{
  "num_hidden_layers": 10,
  "hidden_size": 64,
  "num_attention_heads": 2,
  "num_key_value_heads": 2,
  "head_dim": 32,
  "intermediate_size": 192,
  "vocab_size": 8192,
  "hidden_act": "swiglu",
  "norm": "rmsnorm",
  "norm_place": "peri",
  "norm_eps": 1e-05,
  "positions": "rope",
  "rope_theta": 10000.0,
  "rope_fraction": 1.0,
  "qk_norm": false,
  "attn_scale": 0.177,
  "bias": "all",
  "tie_word_embeddings": true,
  "parallel_block": false,
  "extras": ["capped logits"],
  "init": "uniform",
  "init_std_qkv": 0.0523,
  "init_std_o": 0.0117,
  "init_std_up": 0.0523,
  "init_std_down": 0.00675,
  "optimizer": "muon_variant",
  "learning_rate": 0.00469,
  "lr_mult_o": 3.0,
  "lr_mult_down": 0.7,
  "beta1": 0.95,
  "lr_head": 0.00741,
  "warmup_steps": 200,
  "schedule": "wsd",
  "decay_fraction": 0.715,
  "decay_shape": "pow",
  "final_lr_fraction": 0.02,
  "batch_tokens": [8192, 16384, 32768],
  "max_seq_len": 512,
  "doc_mask": true,
  "train_tokens": 82120000,
  "max_steps": 5119,
  "dataset": "wikipedia_en"
}
Each number is 500 + 50 x the weight over its row's rms, rounded and kept within 0 to 999. Layers, rows and columns count from 0. Numbers have three digits each. The size before them is the row's rms in percent of the matrix's.

# layer 3 attention value, 64x64, rms 0.256, rows 21-63, columns 0-63
093:550542593427424500594507505498543477446539502584538482460494504507510441467579477514527530452383521471438561552517471416424453500599539496466481427572511558497547584448474431471530434507499546
108:573527549403439414537479533565496528556473540410460463589441553460435529488374536462557538530455488495512475468511526441426484436539461524563532527512503515532487531437514534611489463589532442
101:505540486505448414677496526540518668479518467428462547547472466536454539544498475522435547523510580442479475510514459473562444467524529466436396511520510576527531471482460522492549497514555512
088:524448540461447497568535508439606495541568569519491560544492486540536516514476531521548382421499558491516529504511506436504529504618471555486504556593571579553431580434472470494458437454483424
116:531469460486448509506489491487422460543641509538488504419483478425468596559511473482429521487526511566556464526502517472540420394547459564569535597445487535551537453504536545424482487522474384
103:496514597455456573461517497398502449527471434448494534565438499507478466421470511534454537590434564542443510558556552477512508456568528578416601520556506537516514565545441505513406525552433476
106:559552413547549529549454449487483419537477408484427547548443551479549468556484460489561499489496479500572499480506563501461574525604504401520613474431436486489497519475440554543516517382516453
111:503559381516525400563563471607502560483568495486559462516563524463506445523470554511516511515396498530481462477427560571521463520530491454530433629552569510477539514481503521513605494467558463
099:519479526537453530475499463534551527526476391537466551549450472536540437540543503387575593466526446564468511438548466469492389519529551495522432536505614502488496467586561480524515508409524400
128:494567583592433408547544573396520540542487550494504431475475480504514467435503495479478494482465479502516531446533478543579420519460546552426508519531547617515431533498428457512457528504363533
117:570619496593387509550493506486479465487508466518533443427542491466481572487475442463423432475533484557591479506538496496462501473570545432521463431607518510462558527490408549463444539473411502
086:536461513471558456467405495374481457511500419471476535433502554514546525562401457520505496539394548463568526484520551403484478507525420445462414475497552547528454512492483522556599446565559510
093:523574505454466519500468533480520491507476414558442415497445504469511472417548455518452519448476460449536457465590427483440533616463437390533533526440534615493496569523523592535469445505565477
090:455536500545569532518474443509411449581562383524576516541514531511499459530467462445495533494563346521489457524526485505513530462438431418487557443612578485535524518425478489517448496511504569
086:540545478440547520543557627607534509534497510476468500462425435520507399509510393457532567539543474549485552580533505559486491471544496541454484433500521490462603552573419567527496493495570553
094:450519451430449530562575445530461593452444571503548571513587510532525541439464481523409531562492516491557466477544558489429476559475495456466497508509515524422610388480490517510565584495584512
097:468592445461496520445532566587503544431571456557579497436491479577523482511442532485461536356469427517477521551495545505466531497458560364536502545446527553476427555506413482466506487514503528
100:483563542527478531546508400576434559459584485510415502491626436464547508547485488448516560451511477458556518421523543458500461575603491552473492472513574410502499456530584543518501463593491512
084:532457561453390389596576445478500509470571502541480483541393492511524438499503460520523507456457482469525502563527502472533435492539558566499502574523511457498461594520475530360525549445524418
098:515501518578502472434428485383529486526597524459456444409617534592557523437490500544500515427509422421506510426464461453447488466490528457462486483432502587536486573437562506453519525502491542
093:524528469500431506580474481488503535429429520489368449571552604516496472518564491452567502521497560491595562590522537486592489487519527504534585502461544471553588531480506474450467417471423550
112:527453513562499452468570485441514519458504480666449520531395422473552475416465510505503515512478476531540512626596555542578428519461509496498445517480490499524414526517608544550475504505504517
098:460520393618449481591535529494527454519415525475481497556463459418465513488566412544571486512471457542414534520545522455522492502511477506553425488521464477566419469406521425521421545451432472
099:518477517515501430487419612566480480498506484487451525535498436459434389469494488546494467502529452532587474471513575486504466522441583474527522522560450393497500609447555532547648534454489515
103:433478535520586445569452552537487470430555553352573550573410467589484444436526508520452489466469526591523436514464397478502474482466526505452512474461499475525468510439507568417511484482523454
104:407470540501556461480500379560429535584492548461462450522557529530509524392485488514447532406522550563481523528505496525460520418431379524534534575531454534510502488518510472561608468531559528
084:504501518467532514515387393468508539510593489452525498542435468507450462409588487521542561477509477502427512502463446494436561553463438528424485596464408463498461515403451574439428491450501470
082:506515460408396599566482553401524515480511422482561456468538584519571517502570546499558516440500555526519623545544546474386500522493494516478515469452494497601496460572507479544495460464521446
094:498525421521489599430459526464426475448525506532581488483515501488483546529546516359567469504529507512502402602441519439537441531490562443462464535580530550542526482542430633467526500480526486
092:460534412522470449496478452426519438379511495459478518509497379498487498458515521472510503575563598539423497541506482528402490448459457552642466473558520512477446466455515473505486530455392534
092:485556501566490493543495542521504544477634521492473484406512495578593576534605548444425493562539566442536460496450434504542442613569527553519528507534497481555549475606541486516522519515520523
084:566491519467402508446418535518495480497457396632582533502455428535495508445476441476526493572532515478448540503488505567511507477456527576363545499589451521504420456550514532525478563475467547
074:477482501436486496504392531520517464461459521599567535472500460538489394418563479451545477486483502546470422562452489537496382484486520542597455411579519537479425523433551467509498591533537557
100:428542480448467546505520453428479589568562472462550439466534611423490539539469469473557503535522452530518420479523513520487592450422494442569537440524517438537464583575468521595498520513414455
081:595542503454401453516494424505472491382517563567426458514552430517502520482452442502494485483537494592498479466477394510549503435488528455492526581426480564567466448476450544527610569463521490
089:524493551533479589546593555552469549507585494381571582419539530421522483541534509537477447516552517461521478458511491500496374547601536511557526484515566474467590516506461471553473501460581513
079:474500466536510458554386517552541463517489550465527417465404377446510560511521475536547530551470470472545517529417552483520523525548428438571428443462472534514477443406490413542443550410497494
089:514477517382465569491498482529590392498446536370462562544510442477536505502532625458491602459515552390538441502584563435439482538487528520481522477486550464503521530468478499493492531512485451
092:512551490393517391508551431533465517492460513487519438476522519418536560524511613466535412553443542524494549613593531507485450506411522459543492575515479515457516548533584434523441469553484533
079:470478464532516534488521552535478428540529544633470445516470556542477447471495469576564514385591471559465449435559514428476457573537397528442583508539551476502532424451564528455535478479492467
096:501431478449533511377478543543513460572526361507569495423624513476399442487473378436485485414505437499534497504535503457549496472471534526550506486544505456505440462541543481456517496525489438
090:562506535511462518481558500514508448488535557483460419447414394420553548464456438489562543476533512564498553539513499501590443432486523466575481559525515520467606594449503470538415445559474414
096:447548519506448468431460452504529578399496517534458491504441563386512468523535493520408548449498459445522450561518515465450528525532435533499475450406485471511515604453364431470551461561546477